config.toml
n_layer = 16
d_model = 256
n_head = 2
n_kv_head = 2
head_dim = 128
d_mlp = 1280
vocab_size = 8192
activation = "squared_relu"
norm = "rmsnorm"
norm_place = "pre"
norm_eps = 1e-05
positions = "rope"
rope_base = 524.0
rope_fraction = 0.5
qk_norm = true
attn_scale = 0.115
bias = "none"
tie_embeddings = "early"
parallel_block = false
extras = ["some layers without attention", "local attention windows", "gated attention", "value embeddings", "hashed n-gram embeddings", "an embedding shortcut", "learned residual scales"]
init = "trunc"
init_std_qkv = 0.0224
init_std_o = 0.0224
init_std_up = 0.0224
init_std_down = 0.01
optimizer = "adamw"
lr = 0.00124
beta1 = 0.9
beta2 = 0.99
weight_decay = 0.2
lr_head = 0.00525
warmup_steps = 273
schedule = "wsd"
decay_fraction = 0.449
decay_shape = "linear"
final_lr_fraction = 0.1
batch_tokens = [32768, 65536, 131072]
seq_len = 2048
doc_mask = true
z_loss = 0.0001
train_tokens = 523600000
steps = 7787
dataset = "wikipedia_en"
Each number is 128 + 32 x the weight over its row's rms, rounded and kept within 0 to 255. Layers, rows and columns count from 0. Numbers have three digits each. The size before them is the row's rms in percent of the matrix's.

# layer 8 MLP up, 1280x256, rms 0.0746, rows 50-75, columns 128-255
107:109197109109061127111091168110072153134150152116149134087121151118106118096167153110132141133061158110187145087163079154129141064104093141157165118101092065137112167181099075137120103147068126168167177131126105136111112154072116081087105191084123136071120166158106116116083156084092151087093190161145117115125087111122164087139135085111134118206098104126140121198115156135103140123163
102:121161116155155107127075170156098120145142161155082168145078167109110155142099182120163088133094112149136075119098098117054128095149121131157183097146161147090120135170111148056161120181069195110150143144147090132163130121047172177123130122128163124122137121117116125154053203105100169102148115126119100120120076111127103094196093165134150140164166120129109179123072123099096122118073
115:117167120105064122136149131145149124169175179098128119131032176058178118120103130108126151113164133138189143112115160070133109076168146099210196112078084154056167170183120094121152138098125086106110162117106080115118086111123124085094169100154136096087134130124132186062090110145104166121117154069151119088115109097138122066167106137115166088103188170064111134140184110128113211127120
052:140183112154152158087120117161157117147077155152137082116098111034079111138172154101168098135149173147172097085148110139156142113152096173098132131144123113147129143121150179087158109141076105128169162180150075169170104152080123114117189127158061123103096129100153228101097132138107101126128148123133143139170112128167102125120109174130154142128109110119106134168116187061083148118076
099:103165134125044052176120152154123125094083105135087138180085118097056166101113185179144122104160155112111188109151146098132151106114138101112140145138105098117164146169055083144168104168150111114144181125133126150167140119105134102152169136065136150109229163173127188147115109143052146091136129141181090085140155153145107096109096111139140110129117175140166101165135203126123181163108
113:076159133119173143160084140141150119100098147127143133177097137093126148175092155119151174113138116121175123105122112153099137127162152098101195135077117113085130084158124148124127146154101107092171097151024114125213144160091163119116134166114119165121183107091155136071083187136059136132130169156153142110120146102129162136131044113142142114073162136144050103125192103138115136098108
110:089105131091150109167122141115076164121109093188140132143180142104130122177078167159136171184141146103125134181175117151090151124099099131119177137147106105121138102170150147205100103092147209147132150176139118102139137171084121166116147176145142124095113128100148169166020081141126087168112142158146137099141118136126127093158150117125059152140134178093121131163126119044054144156154
106:069138050069170118096089141089110151112081094141077056150142127087086126126110163143119098139151090134154030141129115154094154132176111095186160096130169077106094166059087159167099128140105160175165144080133095133157112055131111210170163152136101143077175113116085109058052124157104139063170127115088106156160108126163141090149117182140101129153153192126124121122132088068075164125060
098:096122090163062098110087169122112177171208133159144153125084151098134175124118153117123120143083143154150077091137120086091186055126144101100111092108099140116122116193157150118187129123095101063098126159147106106095109118035115101163101121122081078117150170138114206134127072100168157169163117146124121150117176132120151078154182145111108104082103078098074182129127173132105130139113
121:076122100106172097162075148182123140101086094105111120114077162096130105100082165149118139170103152144158058129148171127117141117141136153126100131135120102125142106118089105079119148145109105122131145152099105112107119081059071132085135066130103181167124120111120133083124160097060131141112138147113154144091142085158171088112046145102110093139119124073133137116092119072103098143120
107:136109114182069132146152153162128153108131136176133130117141139087100132110064075134116152113094112111208025093113054150136149112143131095186126136077072179168137147124111131049090142132137175161109126137096193157099101190078113135154165096130139106138149124107114128082134164125103144094155152178169155087132128123142095106176165143151097173145191147122111117089114163107118085092131
094:105117085179126187105109120126109151114143179123141108070135129113113119170094101160122146090048078130136070122163137114096155115096132194150119206112137055154121052152145186051121106199162142123107170123090125046085135133091078119129125106088098084095107146138146133105121108152142097117162141106152096187115139137141129121141138163094154157137123105133139169159147108071142123183158
117:150142072114107143083152126087106185120118243120088099130178135099148138137111194157142181084095094107150170105104099131143173132158133167130114121110157083106162153127129047100166138126054119142212153128148113142144094155129127121099133110165161162148109180103090135131088160106137153135083194147122142062113116109145127136088131084173086067161131125123142153129075199142097114105133
102:108135153155135180155108176095123104105149095168088093125151106113094062128153131091129150147134091131130080120129152129091154164114147164157114081140082114134093044109089142151083187127124108205180126094071041204133127125043138120141167110109138119099126110138154132163133167123137117132137211106172103086087101134150074116108093125092066142102109119116124128160038130055065119138118
104:022165046106155157108173131141105124117126125134085122143110148103170126110095081151136113112118174129198074119140076053087156161156104108140108141182131097098128113137137086127129135137096141112071121094071154118104145176138081101148129128108129099150124133136175123164065095084134118081163098149118162149173092116133125190143112101150136145140095164088124119092153176122094124206078
029:093139102165101110114119162175116146098127180104123069112107126020151127134122098119127067121113123175177142111188032123121178106090126165186158138087114145113145149123073161088156162112085119137171161122106065161130122130086050124144144145137119108106152139112129175082133140105128152128113133178175074130129131122126111111142111132113151177123182116087113181121089125110051143125111
095:083137142154115124096150093149085118145121188122093146158027122121116095177125164171083149130104152113231140068161099107152200180113126141106102171142073143150111156167098117062067128126133099113156127145152169174146130213162132130160170088092127103157097108106130122129123107114119105076151181130129103068210096169161131123222124123103108156141170125039125139140140119145048113138160
109:108197119190108110138156114167090147105130189153041114092097183104110111105127156116143132172051155119137112141127130123125200068177148176187135092097165061094186151200103167084113110104069135123142120096075106149102159169067081092131138104157130068158134186153138149068164141086111113074063138142118121136121096171123128148123150141137084155111101134104121110140127167052120103127128
102:097108120135120188119116166115123097115163171122134102127105110117041117127074146121144117081092152199136106129189134128192158138145086133121105079178150109087153139122111099053131119049077128052121241116123097138168122114044177147120100158157116143148115157110129139149144104136124157131131112134107141145127126160119076111130131195141185116102169118130046131167118159137108134140138
099:122112122175111099140076113132079171148134136175124137141119132095173082099121127115111117158164075101149130125106121148104179134096120138098135137150064122177114113136116114134085166124126163148153102109117103106161129091046119173162117163156107136194206126095132173106120121083201078120159128172131134106142133123097141180145150134086149144206098106096103175120123096108096085156134
095:112164128187183096161145141120119208177116119046190124134146128111124098137151115080186141109137154151147101108128133158186122142104082125136179162114164067104065072183127102063145114120139130125169112130097088148133129119019125118108101122120073137150121213109126112150141111132122128105096155124108127122134083147097177179164144171126166144114100098133194150106161165095102145144106
030:062146115111139155171127183117074182134120158152099092109070121005113193154147125125152116165108089125178097097175062104120168099095120146177162122109135072099142130157117130074122191141095147136158178085140092159125091129026096139141127130116109140117110179110139185109089150131127078088137184148110144132142110150155100113166060120100191148162149160095096142123097136083096195178123
113:112136128155099134108132141114103183147155158119069149147108140104088191121122124116172103076122072100195115115113128090143116111123126126160121106161103156139148149142118097097086141128053122136142135111146089090129144126112152091129127101101103085085117137121073144105152109191171138144098089129131156091172081146070184056106115130131136139120146122077137123144097161141089117072107
097:116143100140158121138148140165129134137165150143074114128131149093128108130105137113118171135162120132118127060104110180155164101150130132130154102154159046124165141139059106087160126059113149139118168122079085131126108179061136129126222065091145165142124097055126135175068106128159129138090077096126178101111132115162159162125089108135128189093095148141116176105127168117102147148111
100:154167086103105157149175120122070154116098159176122112112061153081110139101068131086173164138148112121163129084120113159159150152167044128109131076067138063142145122168154116034185109118098114091119188119132091125117134123158113165126070122135115081151139129134106137131152094084102163154116211205094132169157161139163183133153095132140140181124116135123077118105137130131093162138154
100:000181103095138164124115151117127085125068129100105114108087174105100079141088171130086111116083079089134056096139144121147160147088061172153105163060109131141074118163055044116114117116135100148132115181099125161121052115132059118092146151098094083136131088080079104093116113110155059141132158115130181089131130099135159152096135213152099099105126114107138149118132131098119127086108
# layer 8 MLP down (transposed), 1280x256, rms 0.0708, rows 50-74, columns 128-255
111:130102108093086090122148132069134143199112066183128173075151074225113115121137123151150114161147156108156152100122128160151129138136147155109113156083118154145106097116110133079044136124135121149136138140125157090114167137119140156114120089121164125172090214146107109126174154149128078175144174105104106195080181117217155119150126155114166139160046142137109129129133193160146132048133
104:153105135141128102118084106092112161160125140080134099131133146123133164155176135144086154150190164105095090091103136125146133119164127102085187129203086111105163184154048181114131117156135135181109149119137125115150154117094131124112053110181103120145074141155134112207138132141147118117115098146139148121150121124087158151101079077164133143123080104097095177162125164095105151165139
117:077118108094086205114093096169124146106115197175129086066063125206141136179144161108147119154112125180191150059143185091191054118140142118142127140119172124126140106104094114123129141084161111057068098085153131157085149063194144084146141173119178158119129049150097135142127132117155204162121129112154059140145127101104137174177090177149164089119109142168109113077141104126166206143139
047:140166143073069106073130122184114108165102139148171126131102131132129168158144088066205156139108160181204097106079116090128146120097086155132060130124135168192112109134192177120156110080104128130081139110139135186086143183134128116096178184196148149104172148175147107089111126134154047117145172122074140030165144112136101128102099183098129197161157147118035152145118149132106091140134
103:106147134126155032159151207140120096144160138119090137180172132182179137087111089166138135093148233069085120117136119131136134151138151144149140133182099142173129164085109127096141084157154170073101204167111078071104089136113159120161145107112151169196169155152129142170144129101093117098136088126123138140116057147118090172114141126109115142130157161137152125101088148174134129116147
113:102131139108069133116134181115102132104095149141095119128127161159149150080095185103148143198116103126090155152065087221071101109179099121068141134104120133129118139185167143169082103142065142137135123116174152158113163100049106130147156154083079119105146139093143130109121183067106101156143154174078146115171135135150194136097124109146147144112145122126121125124182141101127159099095
111:099090203089202098145063123142145099137209166145103132154148141155156130088152121111116129199089133154148129205096185138126133136180130136151136102135124065116148123179105089144066098127158123037123172142160099146069125123110111160142149126126084097130111092162082084135078161066122132133151102141185111176077133099063113135120131061154153086097094157131110172127090160177124151122075
110:174166141156102115124113096081094138120115145086166110224132166081174183108115143109102119138161119114097097145155140137133103112149157160168113104098128129121112114154190196149092074088103119170143134144117134118129083129147174094139175189134159082074111150129117198089162143091127145109140106131103162121172160170180059119123120143144125123099141147094188192162105122094113154121106
099:135137163151178138084111133161104182061095123135116082142129064194127092166117125160147132101119173122160131164090123134163162058108130094107102175140062164115112096089142186159142165124167098154011108117137124128108102096116131135151169088137157156158096151115077192136203126148176110118107080179106121088133189070142045123115091095128107125154152110168121073158159168143143178139132
119:057120153205134184197159074223184086166118066060124071087162153155117125084153140096143150158109132130187109162134127170149112097114080168111119096122112149113115067127159112146110110097173103142124079140126123126112112149132145093149155121146122194117085099118124117114169161144101157175124170149154158108074132136180128131132124127125121088153086097146137167152156097167157158134153
106:134111102115106131101143129079141150127132151114115121146122130255095099161099134124085181152152129191152127179134097126152112094110150136141102042149144171180081127085137202087119130151172148145147094143150162125201168102126113113116159124142108131152124079140124142155077140185184082111137169143112135148123111106145111185117176174096135115136121155156132089118185123100134133079096
094:146140154139107074192165131106071124209167123118125079210115159167162156110120141170149062154210138087124090074076120117164097134095113144143088151086129141093066140122101146163154107134107146103101063104118160162140126109150091113080147065129111178064125151118113151084159139089109109131122119110170170108178198186146095089146091062173155128152164145098156098059079121178099149104086
118:142078105040100171066154148198179157202155140177126160127101127190110151118116148120127125134079114128146168179156083113150177108132133080113167164150101120121154083115129083157104177137091149107108089158164140134116188167139124106103098122125120107182152171179121152106165096051123152144111192137156150117126079150104192120133153093115130061125119063151135162089089127133148089083080
101:137151072065132129118145077121117111117126135136085180129091103198109116147170106145093101096147123152168128096066114098131113121101090073129115107117098140121076120119058110080193091094185139107064108204105139134126142110152168115085112079120149102136128179148108166119164148129111126078174139099116082112113100193107105170152112108082075094106199127185160155099146141170095064150170
106:153136161122146111129074098137181121177183157174134129121130190125111115155118079157091082121139148093140150120129088161179120119143156093154171121087113119120223077124190152125139132139094146148118147105121199094190140049084095102167182118098102159078095131133114162121162104118099173139152136112132123111132131123133152117099134086150155145153125141161177170114148120151133094139146
027:092108065105082177126181092129161107110101047170120108083154116142078117113106150098082184115119171065108131153127097136161189113146123164124135095170164140129132132164107113076152120150104109153090121114137178097107168035141110144111147103103091107099163134102084119157111071129175136078129167179176085117129147134125131094103105156160079145100139173140131158134174156130096120175105
097:089126113115131139091105080126101097170161132021147141123162081188144109102129128150173068183142167128135158147150147183117074061123095121114156067101136104112134109115099138143148032105116150121137119190143125177165147124221154132088119107144148121132156131104133125117106093120139077166165073085129117163098140148128124127070141127184142085159078159120170136064151112126134135114140
106:132085168117121102141155147161147124135124135102127144106168087180152180159139185147115135165166188128115124140171116058165081183173124105134113123137139150161068091118112165129123118160219163112131121068126138170156122134109149134133125151122139128206135128070102138158174131206185061118109089132071093147015158122136132106136128168168115166041108088171143125154178076105124161144092
102:125097130133122124123138154150151136179151148090123118139159108205100150132129101115080109120112080187100148094127099099125126155133117144108104112095136134113149183053136126136091159155208121072064181090141166125135082119131128051151127141115157177133121175152160155100228131145182106134154144170088128172099151191095079165137147125173179129103102203115114071143071162103178108084142
103:036080126148160134150166086136129109108129073095120117124066102163083164058108129135125139116158111123141167121126148167087089123119087080167100126184140100106137113048162089171068151169122088179114145146143130114078060140105178075142124171147098115126139153145110106129126146072090084111086131111153165121079067084102119133128111110183149129084169114163142157072171163119148070133148
092:105181109091140142130197148145122070140127132160147136112118105194192125150106186112157117172085145128143140114089139105140161135091149056112097106088040185115130106133139117150125173124162150160111113177169087103117159099126141140091103122101135122194104085160130082107144169158075158128157106125076150161133146039187059154137130132094165136165076100085154101166106093141102165137138
030:126138139117129156081133159109148077129152159143144148145154140197083136133143162135123057139160154101115125100138121111136149149117126121078110138121031144117070153142102159083165132116139086081109144147128151030118105173122116150145130175100084137145181091080163124076191182142114100155108152123114154108172146141100159108090099155168127173135132104142136117137133138139103101080108
112:164154151117125129103134165101110136191138146118084168094100125183130087164151096123146169126085101113124085150139125125168081121159148131117125141101106199127110090090147156116119082081150151125138112110205138138094173121161133078149185162104134140153148132120077179135089144177097153191092152132122127087097168119120182088159119195098175138168104084140177157131138138131144181078161
100:059080077159129150110098159130190144161164133136091137135094112166089160102097159163126133200139131149138149119170132173149121090152132103046107120166136104119149123103081125147210125147198122130133122173101044113139153129162131150110199153212175098141082145100142101175124115178171118145160153124140187117123106140139124119069096174106160067117153172135181128079158154228092127165169
099:149127106116139098099080090157101139128143106103162139149147179227101146112138118157142157151168121100155095100097067127141117080108138169139085061120128167141160097084146141192141101126163108166091143165083140128137161117158121114177112140095100099084118069132130092119091051144152125175155103165138117177101127120128066129144200137117112135107100131195176151183156127126126120151176